config.yaml
norm_place: "pre"
tie_word_embeddings: true
parallel_block: false
init_std_qkv: 0.025
learning_rate: 0.000463
beta2: 0.95
max_grad_norm: 1.0
schedule: "wsd"
doc_mask: true
Each number is 128 + 32 x the weight over the matrix's rms, rounded and kept within 0 to 255. Layers, rows and columns count from 0.

# layer 3 MLP down (transposed), 3072x768, rms 0.032, rows 1643-1669, columns 128-255
[[120  77 113  67 143 170 123 181 119 100 138 126 119 177 111 149 124 131  42  89 130 132 113 127 140 170 100  86 135 184 146 147 137 129 179 125 132 164 149 124 160 174 150 124 110 113  91 108 123 131 152 113 143 166 102 169 112 107 137 127 143 144 165 147 113 129 163 122 150 142 156 128  59 103 141 105 146 111 116 143 126 146 118 113 171 167  87 152  75  80 159 146 153 171 124 125 146 157 133  87 126 166 112 105 130 162 134 118  94 157 127 135 136 139 114 101  97 153 123 101 152 168 152 124 114 118 154 144]
 [109 134 137 166  39  86 103  69  79 137 144 126 170 127 147 135 116  94 138 126 141 109 147 148 170  89 124 137 158  77 108 140 109 150  84  89 139  83 139 128 178 169 156 143  94 114  93 149  71 149 174 231 121 160 113 148 151 135 180 132 110 120 141  94 167  45  52 184 127  79 159  95 157 156 121 132 120 148 100 152 150 134 118 112 201  57 205  70  71 125 132 141 182 169  94 160 155 150 143 179 123 160 111 108 119  74 141 138  95 175  72 155  52 202 129 129 114 121 103  98 119 128 145 100 139 130 105 106]
 [171 171 159 146 124 120 110 206  86  91 136 166 121  89 152 131  77  89  97 163 126 143 158 149 173 167 154 101  80  84 134 165 112 153 143 101 129 113 126 136 133  96 120 108 102 125 120 119 165 160 124 118 110 127 108 115 132 154  89 106 106 133 141 111 174 108 154 161 122  43 126 124  89 152 147 142 159 126 130  63 145  80 124 157  97 133 151 137 149 116 122 130 223 135  82 151  91 154 136 198  96 185 172 120 102 105 135 174 120 132 119  98 140 185  94 165 116 127 142 163 146  97 134 159 142 157 147 179]
 [147 162 121 104 144 163 109  35 169 173 150 147  75 122 137 122  67  83  91  98  98 131 125 119 153 123 156 140 162 124 136 169 154 106 180 115 164  90 120 106 137 117 113 116 129  58 116 102 137 113 110 206 144 147 130  89 168 157 139  49  73 127 159 138 180 144 146 131  90 135  79 139 121 125 139 142 154 150 106 104  76 112 124  97 146 140 126  80 148 131 104 170 109 153 111 132 127  67 148 147 108 170 158  69 124 168 117 174  92 113 134 169 113 115 150 163  79  97 111 137 164 127 144 142 150 169  55 135]
 [111 134 113  92 149 121 121 174 117 146 157 148 136  95  83 133 115 106 155 115 108 181  92 118  96 154  94 111 109 121 151 137 131 143 109 148 138  92 112 138 178 141  82 136 135 154 133 156 117 159 140 123  98 129 159  97 162 138  86 167 112 194 120 115  87 100 117 142 105 186 133 159 145 106 138 113 135 148 108 175 161 112 109 187 118 147 168 127  68  99 155 160 108 127 147 112  94 109 117 102 148 141 109 108 141 155 159 158 135 132 145 175 115 174 120 104 142 142 115  90 139 182 112 131 122 103 113 132]
 [131 160 109 135 128 125 162 146 138  73  93  82 100 129 156  91 161  99  94 111 134 107 150 145 122 154 119 110 139 129 134 151 113 109 177 159 134 144 128 138 140 149 125  83 143 136 100 174 126 133 158 167  66 110 132 137 118 103  72  81 144 115 117  59 153  99 144 105  81  61 105  76  96 109 160 133 121 126 111 126 138 113 114 102 106  86 120 129 120 125 149  98 106 143  94 141 138  81 149 106 122 149 154 121 115 163 131 154 102 112 160 107 175 129  78  90  72 120 118 149 104 109 151  84 153  76 113 135]
 [118  87 186 172  98  70 173  89 121 140 125 105 157 118  52 123 105 198 129 122 126  99 132 142  97 154 158 127 105 125 132  47 115  97 128 163 102 142  97 143 123 121 140 110 134 181 118 147 164 163 114 110 157  76 120 132 164  77 171 124 143 175  95 112 145 117 103  90 153 102  98 131 102 167 105 126 176 123 152 119 153  90 145 182  71  77 164 108 153 122 110 124 116 168 119 117 129 148  85 162 109 121 149 150 156 145 155 119 174 143 172 166 122 122 109 119 110 148 135  93 154 102 101 160  85 124  96 129]
 [139 126 125  62 125 161 104 137 125 169 172 102 101  80  85 160 192 141 135  97 141 106 184 173 107 117 101 114 136 166 112 103 112 104 140 147  98 162 112  96 100 175 132  60  98 161  73 114 141  94  79 170 113 141 106 112 122  74 146 103 104  93 161 157 146 165 124 168 124 179 108 149 106  79 122 105 123 129 119  30  82  67 156  89 146 131 127 138 125  97 142 109  88 138 154 184 126 134 128 154 117 126 127 133  70 158 125 173  91 112 111 143  77  94 172 102 129 160 144 143 128 136 189  87  94 213 121 129]
 [168 113 139  85  69 171 166 196 143 113  70 101 111 122 114 168 183 122  79 158 127 129  89  98 147 124 140 160 141 109  96  76 142 124 135 137 150 206 165  83 157 156  84 171 121 142 101 157 102 138 101 166 171 177 160 175 102 177 130 119  49 194 112 125 126  75 179 122 157  99 125  83 156 172 118 107 104 139 125 199 151 152  74 114 154 152 121 177 109  69 161 196 182 110 104 136 135 106 139 137 105 151 171 171 189 108 152  78  96 138 103 114 142 131 119 103 134  63  99 142 130 113 118 105 127 156 172 124]
 [136 125 141 134 103  72  92 138 140 177 151 161 150 125 104 188 114 122  73 119 132  89 143 105 138 177 145 164 122 139 112 143 138 167 120 100 190 145 103 104 124 138 120 141 152  92 122  87 144 139 162 126 131 151 111 142 171 151 158 196 118 119 133  90 140 122  87 173 112 135 158 131 179 170 129 146 175 141 144 107 138 120  96 159 101 112 119 137 135  96 133  90 113  97 105 117  97 150 135 110 112  83 132 113 124 152 107  74 168  90 118  93  99 126 136 161 125 104 166 127 184 136 140 123  95 119 138  65]
 [143 100 139 157  94 140 106 128 138 164 129 173 100  92 189 178 119  72 131 120 149 128  98 131 180 147  96  90  67  92 128 125  82 110 121 161 215 185 133  93 109 100 101 148  80 122 138 124 104 137 130 130 178 106 145 203 149 136 119 114 155 145 175  96 131  99 139 118 119 132 129 123 106  95 155 127  97 120  85 132 100 176  77 136 134 162 184 110 154 159  77 120  94 159 142 128 153 180 164  97 142 154 151 126  72 113 161 119 110 167 208 154 101 117 172 121 128 134 136 106 184 190  68 114 168 119 156 136]
 [143  74  78 147 123 152 207 203 154 166 139 117 112 103 231 140  90 148 168 122 133 121 118  96 132  74 112  98 187 148 114 112 156 182 109 129 184 121 135 160 131  89 152  94 122 134 135 119 148 140 115 124 110 157 122 167 161 147  63 136 164 127  97 124 115 116 146 112  92 120 129 178  98 139 151 152 144 140 136 129 114  75 112 126  97 125 214 103  89 152 128  91 130 125 154  89 151 175 112 141 178 101  81  92 165 145 130  88 106 171 193 163 131 153 107 145  73 141 114 169 167 103  91 129 106 132 146 143]
 [145 189 163 129 205 118 152  64 171 167 157 151 176 156  87 104 103 148 173 139  46 170 101 172 164  85 177 160 113  29 110 167  87 166 219 140 165 162 112 149 219  92 134 102 143  44  70 100  94 143 174 126 121 203  57  75 111 245 140 152 176  57 143  61  88 109  82 123 196  35 135  83  94 123 222 127  67 173 206  93  12 146  74 179 150  92 116 160 137 132 101 120 109  71 107  33 155 128  83 142 120 157 125 159 109  88  92  42 178  44 131 168  98 104 177  34  35 217 207 156 202 205 136 120 101  95 103  82]
 [147 175 169 119  82 160 122  75 160  90  86 105  96 120 175 121 161 140 179 114 129 144 115  94  75 147  90 132 114 181 100 131 159 146 110  90 124 143 141  88 134 149  90 179 145  63 120  88 140 150 136 134  85 180  99 177 126 156 172 107 140 198 122 109   0 135 118  86 141 132 152 116 166 138 173 128  75 123 121 130 158 191 134 191 188 132  70 117 113  82  74 130 192  94 119 137 150 123 135 142 158 138  88 104 146 148 188 161 156 134  84 182 134 146 169 139 106 145 109 181 161 161 188 105 101 153 113 151]
 [130 150 145 131 122 144 152 109 180 105  96 164 127 173 138 143 124 134 156 130  97 129  87 143 133 117 173 141  98 124 121 124 104 176 169 156  92 109 124  73 118 122 155 117  73 130 118 151 133 118 103  69 153 131 177 115 152  77 110 115 207 159 127  96 153  80 118  97  88 171 130 169 120  74 123  98 135 111 163 143 117 128 148 138  88 108 166 124 139 182 105 134 150 137  82 154 113 167 217  84 121 174 129 121 109 126  75 143 105 105 163 140 125 114 103 154  93 176 129 160 144  86 123 143 113 122 134  88]
 [150 108 158 123 136 153  66 143 119 161 147  60  94 170 102 142  95 119 136 108 108 165 159  84 109 132 161 117 157  72 111 138  97  98 121 154 121 135 139 103  87 136 118 105 104  90 136  94 145 163 133 139 147 135 133 106 142 132 137 126 106 114 142 150 158  85 124 112 128 158 161 149 128 188 131 108 140  82  73 153  73 160 122  65 106 152 121 170 122 120  67 122 135  89 150  58 188 172 138 128 116 156 146 140 131  85 111 140 109  91 152  98  99 104 117 174 196 113 160  71  72 144 108 102 126 176 132 103]
 [104 106 158  94 164 171 133 126 133  76 106 129  76 138 176  91  85 174 101 135 125 122 115 130 136 126 163 165  96  96 146 156 148 166 198 119 136  89  90 115 102 108 109  90 123 131 117 185 200  88 103 106  89 140 128 129 148 185 181 123 186  83 131 142 134 122 182 120 131 141 166 164 160  94  26 176 135 103 113 154 112  88 150 123 116 123 153 130  58 128  39 137 167 146  79 115 117 172 152  86 125 143  84 133 144 134 126 154 164 128  61 133 172 170 153 103 145 159  93 167  82 152  81 103  74 158 147 121]
 [136 117 164 144  79  92  13 153 162  59 120 155 159 144  97  98 195  50 107 133 129 176 176 165 142 178 107  89 137  88 117 119 171 149 185 110  77  70 158 100 105 105  88 119 125 131  57 166 103  95  78 141 112  80 156 144 147 172 123 192 117 122 102 132 100  75 170 142  90 149 134 135 173 140 129  97 155 101 134 118  89 190 118 105 147 190 120  67  56 126 135 141 156 147 173 124 159  57 140  99 131 183 165  95 149 137 158 143  71  83  67  90 130 177 120 211 172  92  55 127 117 132  78 104 143  47 135 152]
 [122 132  99 170 146 110 114 146 144  84 149 178  80  94 192 157 114 166 155 126 123 155 105  88 104 137 135 160 158 209 127 104 124 103 102 193 122 126  82 154 119 154 129 152 168 155 125 182 108 184 167 173 117  87 159 142 118  71 163 182 128 153  37 141  93 200  93 141  87 114 168 124 142 135 122 108 114 140 189 144 106 126 184 127 128 124 161  95  73 110 177 110 111 174  63 168 208  91 140 109 146 130 141  58 121  31  78 181 170 120 138 147 108  77 107 106 165 131 108  87  95 129 120 166  25 105  96 104]
 [ 74  98 114 132 130 113  99 147 144 107 109 122 111 121 138 120 116 159 127 114 125 129 125 137 141 133 126 149 113 141 141 107 110 116 132 104 140 151  70 135 111 114 157 154 115 130 128 122 132 129 148 255 129 145 140 129 121 114 120 134   0 121 121 153 120 155 114 132 151 139 124 160 118 106  89 158 116 138 124 123 174 134 108 104 128 106 131 133 141 114  33 137 129 108 117 133 124 125  99 102 139 104 131 131 126 146 145 116 116 111 149 133 120 154 123  69 138   0 128 127 153 136 129 122 114 130 128 139]
 [125 106 155  95  98 113 164 143 123 162 165 118 100 134 130 155  91 165 140 120 154 113 133  88  88 125 147  93 118  84 136 188 107 212  97 132  83 136 117 157 108 205 204 100 156 233 146 165 107 107 126 215 154  51 145 126 174  92 159 128  97  90 157 187 138  93 127 151 127 103 121 118 149  95 131 138 153  94 111  57  96 174 161 130  76 176 105 134 161  91 116 130 126 162 127 143 128  60 134 142 140  39 132 137 106 110 116 160 122 132 115 117 127 165 120 112 157 108 159 129 111  47 155 149 201 165 134  86]
 [147  78 125 160  99 164 127 132 112 137 144  87 164 148 143 198 153 171 139 165 140 195 133 137  86 156 139  68 139 132  79  80  64 135 147  82  61 122 167 106 114 117  93  92  99 193 104  48  62 186 137 155 118 106 128  56 115  97 122 130 118 142 153 176  52 140 143 143 118 159 159 152 149 126 113 132 142 131 113 179 142 151 113 157 132 110 147  61 113 173 144 150  93  95  42  83 120 140 116 129 102 119 116 101  88 133 123 130 141 135  71  76 119 139  95 104  89 130 141 167 151 145 158 191 125 149 131 117]
 [140 110  85 125  37 141 126  91 177 161 109  83 155 115 147 141 104 102 108 154 102 156 184 150 104 108 123  70 170 155 135 128  62 166 158 170 165 189 163 148  72 150  97 143 163 154 154 155 195 138  81  75 142 124  82  96 152  83 104 119 218 110 134 113  41 184 133 110 166 107 146 120 182  80 109 151 144 149 178 109 143  58 129 158 160 157 123 149  74  94 163 114 106 148 102 134 146 113 206 131 131 115 134 159 155 149 158 143 168 155  93 162 150 142  82 106 121 213 124 129 100  56 174 206  77 125 174 199]
 [ 99 137 149 103 139 110 181  97 165 183 185 110 146  84 155 165 138 120 133 112 160  93 136  96  92 163 110 110  92 153 120 161  89 149 121 163 165  97 132 128 157 122 141 117 111 133 138 105  90 115 148 187 105 134 146 137 128 138 102 104  76 171 128 126 151 108 129 162 133 123 114 108 150 120 136 114 125 127 141 125 161 150 124  99 172  66 143 103 117  97 120 105  92 130 171 128 138 127 112 144 142 111 128 142  95 146 108 150 116 144  93 159 108 158 165 100 156  83 101 125 183  94 100 137 100 102 161 106]
 [ 68 113 142 165 124 112 172 137 150 109 158 134 135  88 149  66 159  27 164  89  99 131 187 174  57  99 217 145 136 130  88  64 145 162 118 211 108 228  76 135 142 133 189 195 176  57 128 181 188  90 112 105  67 189 101 143 166 162  76  53 157  97 171 151 109 160 152 160  55  68 120  76 127 167 127 135 162 107 120  91 116 118  54 101  72 176 121 188 170  82 117  60 130 175 155 200 132  83  88 176 148 142 177  88 197 107  69  94  50 159 183  97 192 109 146 176 127 132  93 189 122 130 206 212 113 154 114  61]
 [147 121 140 124 147  94 140 159 153 125 122 184 124 157 173 121  97  81 150 123 116 133  41 113 118  76 131 157 173 106 153 166  98  93 162 124 131 133 167 108 133 145 108 189 131 120 143 132 196  94 163 117  93 143  79 116 167 148 123  97 175 113 165  89 159 126  89 115 108 114 102 118 121 120 162 115  49 132 102 149 123 157 149 133 132 129 158 159 124 132 156 126 144 143 175 111 153 155 132 141  97 165 131 147 127 124  61 191 113  92 143 113 111 143 101 115 143 130  41 119 192  87 143 115 166  91 139 119]
 [115 109 152 120  99  97 171  78 102  98 111 174 162 102 138 106 127 125 181 107 168 148 124 102 104 104 106  92 142 172 145 152 143 181 156 121 149 171  85 129 113 145 127 148 110 144  98 148 159 111 129 155 139 129 144 150 149 141 135 135 118 130 145  97  98 146 160 116 144 144 145 126 128 119 176 113  82 109  82 131 113 185 101 139 134 166 103 173 115  70 100 107 152  90 128 147 146  69  87 121 168 105 124 143 105 139  93 150 121 110 134 146  82 146  79  97 141 140 102 142 145 120 151  94  97 104  98 115]]
# layer 3 MLP up, 3072x768, rms 0.0352, rows 1644-1670, columns 128-255
[[ 80 133 155 102  75 146 127 134 126 139 114 126 116 155 200  77  14  99 132 121 164 139 121  79 183 155  98 146 109 154 185  76 125 119 135  78  92 110 104 179 117  74 121 142  99 142 127 121 143 120 146 145 182 123 152 134 118  74  86  99 146 149  49 125 102 105 145  97 151 143  97 173  64  84 144 103 134 143 138 193 135  71  98 136 115  85 113 157 186 132 116 138 145  64  85 160 142 136 146 141  91 165 110 156 135 125 117 132 143 174  86 181  89 180  88 147 145 168 113 138 150  91  94 119 153 137 120 195]
 [194  63 137 144 131  83 106 167 163 178 152 127 152 144 138 113 115 113  56 134 122 150 114 132 148  90 121 145 131  95 138 138 112 127 126 134 138 117 165 132 104 135 155  91  69 175 159  99 153 102 136 149 128 140 104 132 115 163 114 147 143  61 137 157 145  96 156 111 132 126 120 128 109  67 172  83 176 135 136 107 139 112 143  75 164  83  78 146 118 109 143 140 124 119  72 111 137  79 179 107 147  40 151 197 133 134 138 139 152 151 114 156 105 142 157 112  58 146 182 118  89  94 144 101 152 137 184 103]
 [131  73 183 140 147 122 135 163 155 109 132 139 115 115  95 145  80 124 185 110 126  96 100 137 132 118 127 181  67 135 145 104 123 156 134 175 151 143  75 133 101 162 127 150 135 149  96 141 172 154  93  99 169 105  99 108 147 140 143 107 138 111 106 169 116 105 119 177 137 142 142 139  80 105 119 103 100 141 130 141 160 135 131 104  76 139  87  76 180 156 145 137  94  91  80 170  99 100  97 121 107  83 201 181 107 162 134 171 161 179 185 139 153  73 120 144 116 119 155 143 132 116 146 138 161 136 104 141]
 [133 131 112 100 112 166 132 164 147 116 149 152 201 118 123 100 109  74 120 135 116  67  73 115 116 102 131 149 141 186 138 121  93 133 123 144 163 175 146 120 111 148 139 139 106 123 131 134 145 120 132 111 118 109 189 102 131  73 143 136 159 118 143 146 131 125 112 129  84 142 109 156  96 120 118 127 111 147  94 135 122 122 140 153 124 137 123 110 140  96 125  95 101 117 148 190 128 117 172  90 150 119 109 163 133 102 151  78 137 115 166 113 116 136 132 112 142 136 107  81 103 112 149 138 101 163  86  99]
 [129 117 112 113 128 102 136 127 126 141 114  78 203  94  94 124 102 122  89 109 115 148 102 157 118 181 142 216 216 112 128  99  87 104 125 125 129 103 136 129 131 179 171 153 171 133 155 109  85 143 171 136 132 106 125 114 162 118 137 163 134  95  62 178 124 109  95 153 159 120 131  95 115 154 124 160 131 133 156  90  82  83 146 122  96 126  81  82 159 120 139 102  43  65 108 160 125 151 160 107  88 123 114 143  97 145  89 174 125 202  72  94 152  90 163  94 125 138 126 112  98  93 102 110  96 186 151 135]
 [142 149 134 161  90 150 125 186 111 142 176 180 118 162  62  55 137  71 140 145 166  99 122 207 145 139 133  81 143 153 111  89 119 117 149 113 131  75 163 123 105 164 148 124 113 118 112  99 144 167 103 105 151 159 121 113 125 180 117 100 152 113 124 143 166 105 174  89 110 134 141  92 127 107 130 141 185 108 125  47 128 156 118 103 110 105  70  83 133  86 105 102 171 102 118 190 140 147  90 155 144 153 152 164 145 176 123  68 109 179 148 106 156 106  73 103 211 110 125  77 105 103 134 116 142 149  80 116]
 [167 117 142 141  98 112  95 142 148  68  91 137 180  83 187 142 177  90 157 144 115 126 110 101 156 156 174 170  94 109  89 131 100 117 112  99 255  87 170 131  78  71 121 125 117  98 135 111 116 169 186  95 120  66  91 176  88 214 103 107 116 107 130 165  57 142 113 106 178 112 179  95 180 155 113 117 121 120 163 144 117 113 106 182 112 105 132 129 166 158 132 203 130 129  79  80 164 161 103 124 103 134 117 133 158 132  44  62 153 133 179 135 124 117  98 143 123 103 121 125 127 128  75 115 160  81 168 101]
 [124 164  99  83 144 182 162 143 156  88  97  86 167  61 114 137 126 139 156 164 172  76  67 184 155 135 109  82 117 155 118 102 115 111 102  85 164 121 159 157 138 132 157 140 132 131 111  90 159 156 117 135 114 123 190 106 167 202 105  94 211 149 137 102  88  65  83 200 105 113 125 138  82 188  85 148 165  86  98 173  94  99 119 153 116 136  35 156 118  61 132 137 173 129  87 150 109  74 147 143  91 137 115 163 149 175  80 133  89 120 114 157 168 123 148 110  96 163 161  87 144 135 106 153  96 103 112 130]
 [180  95 108  91 189 106 190 106 104  81  93 141 146  78  65 103  90  53 169 125 112 124  76 145 184 174 209 176 124 155 116  90 133 105  72 135 223 192 174 154 142 119 106  73 128 132 167 133  86 134 142 127 112  89  77  98 159 120 160 148 135 105 129 154 148 102  78  65 103 127 131 144 187 144 168 117 175 142 127 133 137  74 170 203  96  74 120  88 161 138 187 110 115 136 180 137 132 131 161 186 108 105 155 167 136 130 107  87 131 121 138  66 195 100 134 122 128 146  75 161 112 161 117 172 123 153 149 108]
 [ 99 134 115 118 165 160 127 131  71 130 128  79 151 174 134  52 138  99 133 121 109 130 171 135  85  91 134 141 122 143 155 104 138 174 155  90 152  85 112 133 142 137  81 115 141 107  98 172 105 100 127 158 114 147 138 119 164  38 102 140 138  71  82 109 113 145 115 109 132 146 111 139 140 144 139  70  99 140 185 144 187  88 186 149 141 174 163 168 140  75 165 139 159 132 195 164 120 158 109 124 175 135  82 142  94 152 147  96 124  76 176 202 100 110 116 152 176 132 134  92 108  79 135 159  58 101 156 129]
 [ 81 105 142 155 114 118  66 135 155  99 108 154 168 157 114  74 197 144 154 127 151 187 121 190 118  89 110  82 169 155 146 150 144 120 150 133 144  83 128 105  88 140  81 145 165  95 126 168 154 112 122 125 155 137 122  85 158  89 156 110  95  69 179 149  72 167 124 117 136  91 149 134 171 177 139 120 167 164 130  90 123  55 109 185 161 106 128 158 109 137 162  76 102 105  59  88 100  75 135  74 100 179  84 114 145 136 125 108 142  90 105  93 154  88 123 164 161 154 112 135  45 163 157 155 180  97 136 130]
 [ 99  68  66 181  76  63 221 174 220 219 159 157 150  81 148 147 107 147 153 121 142 129 169 195 119 126 127 122 112 205  61 133 213 189 150 174 122 193 150 167 142 168  73  48 142 136 146  83 108 147  82  96 116 178 133  39  81  46 166 135 168 113 138 229  83  96 133 136 186  77 114  20 163  86 113 125 106 113 174 124 165  60 144 180 155  19 131 164 138 188 124 110 160  39  93 121 168  74 127 145 141 114  81 169 191 160 168 204 170 158 192  99  59 136 184 129 160 171 149 115  90 112 111 144  66 147 145 133]
 [108 180 134 144  98  92 145  93  92 105  67 198 122 149 142 135 151  84 177 183 122 124 176 108 105 192  95  94 153 115 106  88 165 152 143 171 147 113 138 136 131 128 114 153 143 137 143 118 152 104 119 147  76 105 142 112  88 165 161 129 110 133 111 119 136 181 134 116 182  74 105 128 133 194 102 153 118 167 103 172  93 143  24 131  98 152  96 135 165 186 130 137 170 152  67 175 144 140  76 141 179  99 134 131 192 184 110 168 174  92  80 127  98 116 135 103 122 147 161 122 132 143 101 120 165 171 195 135]
 [103 117  90 156 153 149 139 160 129 131 160 144 113 141 132 113 109 100 112 172 126  72 105  95  92 135 138 103 171 115 144 161 122 111 105 136 134 119 156 135 109 149 148 120 145 172 119 135 128 146 149  97 194  72 167 152  84 144 151 168  94 110 120 129  97 162 152 195 126 103 116 151 141 131 101 157 149 181 130 183  93 174  92 166 173 193 108  71 125 119 189 131 161 144 105 145 134 175  91  68 100 135  87 121 118  82 129 186 140 135 129 113  91 104 100  98 105 140 139 127 152 147 146 149 149 173 121 116]
 [125 173 135 172 140 134 194 117 117 108  77 175 110 157 115 194 132 137  95 124 101 154 182  97 140 185 106 101 163 158 138  95 190 127 131 172 116  88 123 111 103 124 165 142 126 158 120 189 117 190  83 137 131 123 165 138  91 175  85 102 168 139  96 115  87 130 127 161 128 129 173 179 125 146 147 131  97 158 133  93 181  62 129 111 122 136 134 147 123 126 137 175 148 118  87 108 138 111 117 137 117 128 117  98 111 138 129 108 144 133 162  94 172 121  80 151 162 142 112 203 117 104 177 139 130 134 124  78]
 [146 158 112  94  83  71 123 115 146 115  99 148 101 139  67  59 100 150 144 136 142 115  98 124 141 148 161 125 156 142 145 147 130 157 112 119 103 128 112 172 138 114 164 173 150 139 197  74  64 136 116 126  84 117 121  96 125 120  87 132 164  98 138 114 107 155 170 128 155 148  92  62 129 194 176 165 113 137 173 197 160 176 128 136 116 141 122  87 160 155 127  93 141  60 155 132 105 178 171 154 162 138 164 175 156 154 138 130 154 172 150 140 172 128 128 205 108 159 112 133 128 125 131 148 183 163 119 185]
 [133 160 117 152 120 142 129 131  85 133 155  99  39 149  70  88  86 124 153 138 147  96 161 142  85 143  76 140 126 111 160 167 171 157 131  94  93  89  98 152 113 220 172 127 102 119 120  93 185  64 103 111 120 164   0 112 221 126 149 154 166 184 137  73  62 125 119 195 121  84 159 144  58 159 121 115 167 148 205 124 102  63 112  82  79 124 108 136 109 151 157 124 139  71  93 162 114 189  21 156 155 168 121  72  85 122 141 111 134 107 111 122 188 118 145 111 218 129 104 119  82  83 137 147  82 168  97 167]
 [137 132 122 127 182 122  70 133 126 157 146 137 180 111 181 148 101 128 157 156 137 125 124 168 147 149 144 162  70 166 106 133 119 149 163 115  77  60 141 110 101  50 195 128 102 111 222 160  83 176 124 140 131  94 162 175 115  96 172 185  74 137 137 187 205 166 172 119 159 156 191 198  22  96 150  94 165 127 102  94 122 132 154 119 137  69  95 208 132  60 166 142 125 152  89 133 110 155 111 129 135 137 189 104 106 193  80 122  92 165 119  85 103 155 120 124 145 117 154 154 117 137 106 137 137 143  72 129]
 [136  90 143 201 137 115  95 141 191 104 146 163 111 142 125 145 126 156  85 146 152 110 114 163 155 120 133 221 110 126 117 130  87 163 147  89 162 151 132 110  73  97 156 160  75  61  96 131 162 109 126  89 164 145 183 123 110  59 152 149  62  92 109 206 128 130  97 156 190 152 114 161 135 105  80  82 107 109 115  81 172 129  98  91  86 148  92 145 162 144  99 144 136 139  83 152 118 111  85  95 136  81 153 133 118 206 185  86 103 131 186  84  87 140 114 114 164 100 182 130  79 109 125 139 138 164 135 139]
 [ 79 207  89 127  88 106  83 166 180  69  86 115 130 139 153 102 128 143 133 147 147  89 136 166 153 142 120 153 194 137 108 138 215  92 114  56 204 126 120 123 141  98  63 110  92  60 141  87 121 130 112 122 147 136 126 166 145 167 111 125 135 103  98 118 131 143 116 162 104 115 157 148 106 135 123 113  71 140 131 164  90 138 127 143 201 146 125 168  99 105 139 111 135 113 139 135  82 157 158 139  95 200  97 162  77 119 173  98 104 156 167 221 138  72  75 140 122 137 143 100 119 159 108  83 146 106 104 118]
 [176  84  98  64 152  86 123 151 131 174 190 146 129 103  93 127  87  66  98 184  97  77 127  78 123 133 154 160 125 123 150 107 118 157  87  93 137 112 163 130  85 175  79 124 143 116  60 131 142 141 129  93 158  98 124 145 186 166 147 140 115 139 125 126 137 117  97 173 206  87  75  74 102 136 141 148 100 126 157 158  65 112 152 141 137 176 147 118 150 123 171 109  96 124  72 126 123 160 196 153 152 118  48 128 133 149 101 134 145 154 167 136 176 112  81 136 101 175  74 192  92 142 101 151  90 126 188 162]
 [ 93  84 115 132 129  75 197 108 145 154 159 135  94 171 176  89 107 195 123 140 112 101 106 156 135  61  68 116 130 145 110 131 182 101 136 117 122 169 109 213 107 135 121 154 179 140 149 100 126 124  98  73 176 137 174 102 161  74  96 189 184  79  81 141  87  98 110 131 150 133 110 106 134 103  99 129 146 146 107 137 117  98 137 206 153  94 114 157  89 156 142 121 109  74  69 126 131 142 159 149 135 123  42 182 190 121 130 119 162 128 156 158  96 106 100 188 141 133 150 128  94 118 127 106  73 128 165 166]
 [132 127 153 151  97 105 122 112 134 108  96 118 139 129 104 119  89 126 177 120 129 151  92 126 133 146 178 135 154 181 158 123 143 130 102 110 125 130 149 109 109 130 136 134 117  86 118 103 137 120 120 107  96 132 121 112 121 144 156 124 154 123 121  73  94 162 199 140 125 112 176 143 105 168  79 103 131 113  99 144 116 113 121 205 161 141 106 127 176 104  96 107 120 132  84 132 129 144 100 145 110 128  87 197 137 140 157 128 122 150 165 167 143  74 104 129 107 136 147  83 133 131 112 103 134 172 151 124]
 [171 135 178 119 104  94 107 151 132 107 177 172 113 191 218 110 120 155 177 137 140 126 137 125 175  85 126  61 117 192  97 116 144 126 146 128 179 157  86 176 133 141  58 186 129 143 126 150 144 149 108 135 126 153  68  59 144 131 122  96 202  46  87 103 131 198  74 153 119 178 115 152 169 173 102 110 132 181 181 132  94 140 102 167 101  60  73 127 141 113 115 112 193 120 124 129 137  62 134 133 126 114 184 216 194 116 111 160 164 163 128  66 134  89 112 116 109 161 212 110 135 137 157 166 106 143 163 187]
 [135 120 151 184  87 147 120 116 165  82 132 162 153 173 199  79 134  93 158 153 126 102 162 148 140 111 126  56 151 144 124 110 160 149 154  60 116  72 135 114 158  93  88 132 103 136 145  54 178 136 124 152 145  99 129 176 103 121 153 182 118 138 123  81 132 251 159  79 126  98 133 122 103 145  87 139  76 135 174 125 143 126  84 120 143 106 160  99  95  84 164 116 121 156 141 194 123 120  95 136 157 129  86 128 150 148  81 100 165 188 112 194 159  67 107 109  85 138 135 122 108 185 134 107 137 181 115 129]
 [136  66 147 126 144 124 162 164 109 109 148 137 148  92 132 109 118  79 144 107 146 119 147 137 156  33 160 125  95 176 119  96 136 122 133 135 150 156 161 105 134 122 101 122 134 133 119 132 128 162 134 100 152  89  87  93  93  97 158 151 131  82 149 152 181 140 153  65 123  86 103 165 133 144 126 166 127 138 107 118 136  50 174 199 145 170 134 155 115 145 142  77  86 109 127 114 140 154 144 175 101  63 127 119 174 138 100 163 154 214 166 186  97 107 152 135 113 130 129  92 139 150 140 110 126 199 137 118]
 [154 133 190 123 132 101 104 159 132 107  69 230 143  70 251 144 136 146  96 156 152 154 159 158 169 114 139 100 184 144 119  69   0 174 159  89  67 185 117  99 107 125  23  36 129 110 129 129 143 166  13 110  73  89 145 102 120 118 183 224  82 151 101 118  97 216  80 146 221 162 255 245 139 136 117 121 130 174 106  78 148  54  66 199 148  70 186  69 116 126 133 114 176 143 112 157 105  94 142 195 153 155   0  86 195 114  25  42 117 132  92  16 123 119 153 110 138 156 135 148 139 136  47 143   2 118 167 233]]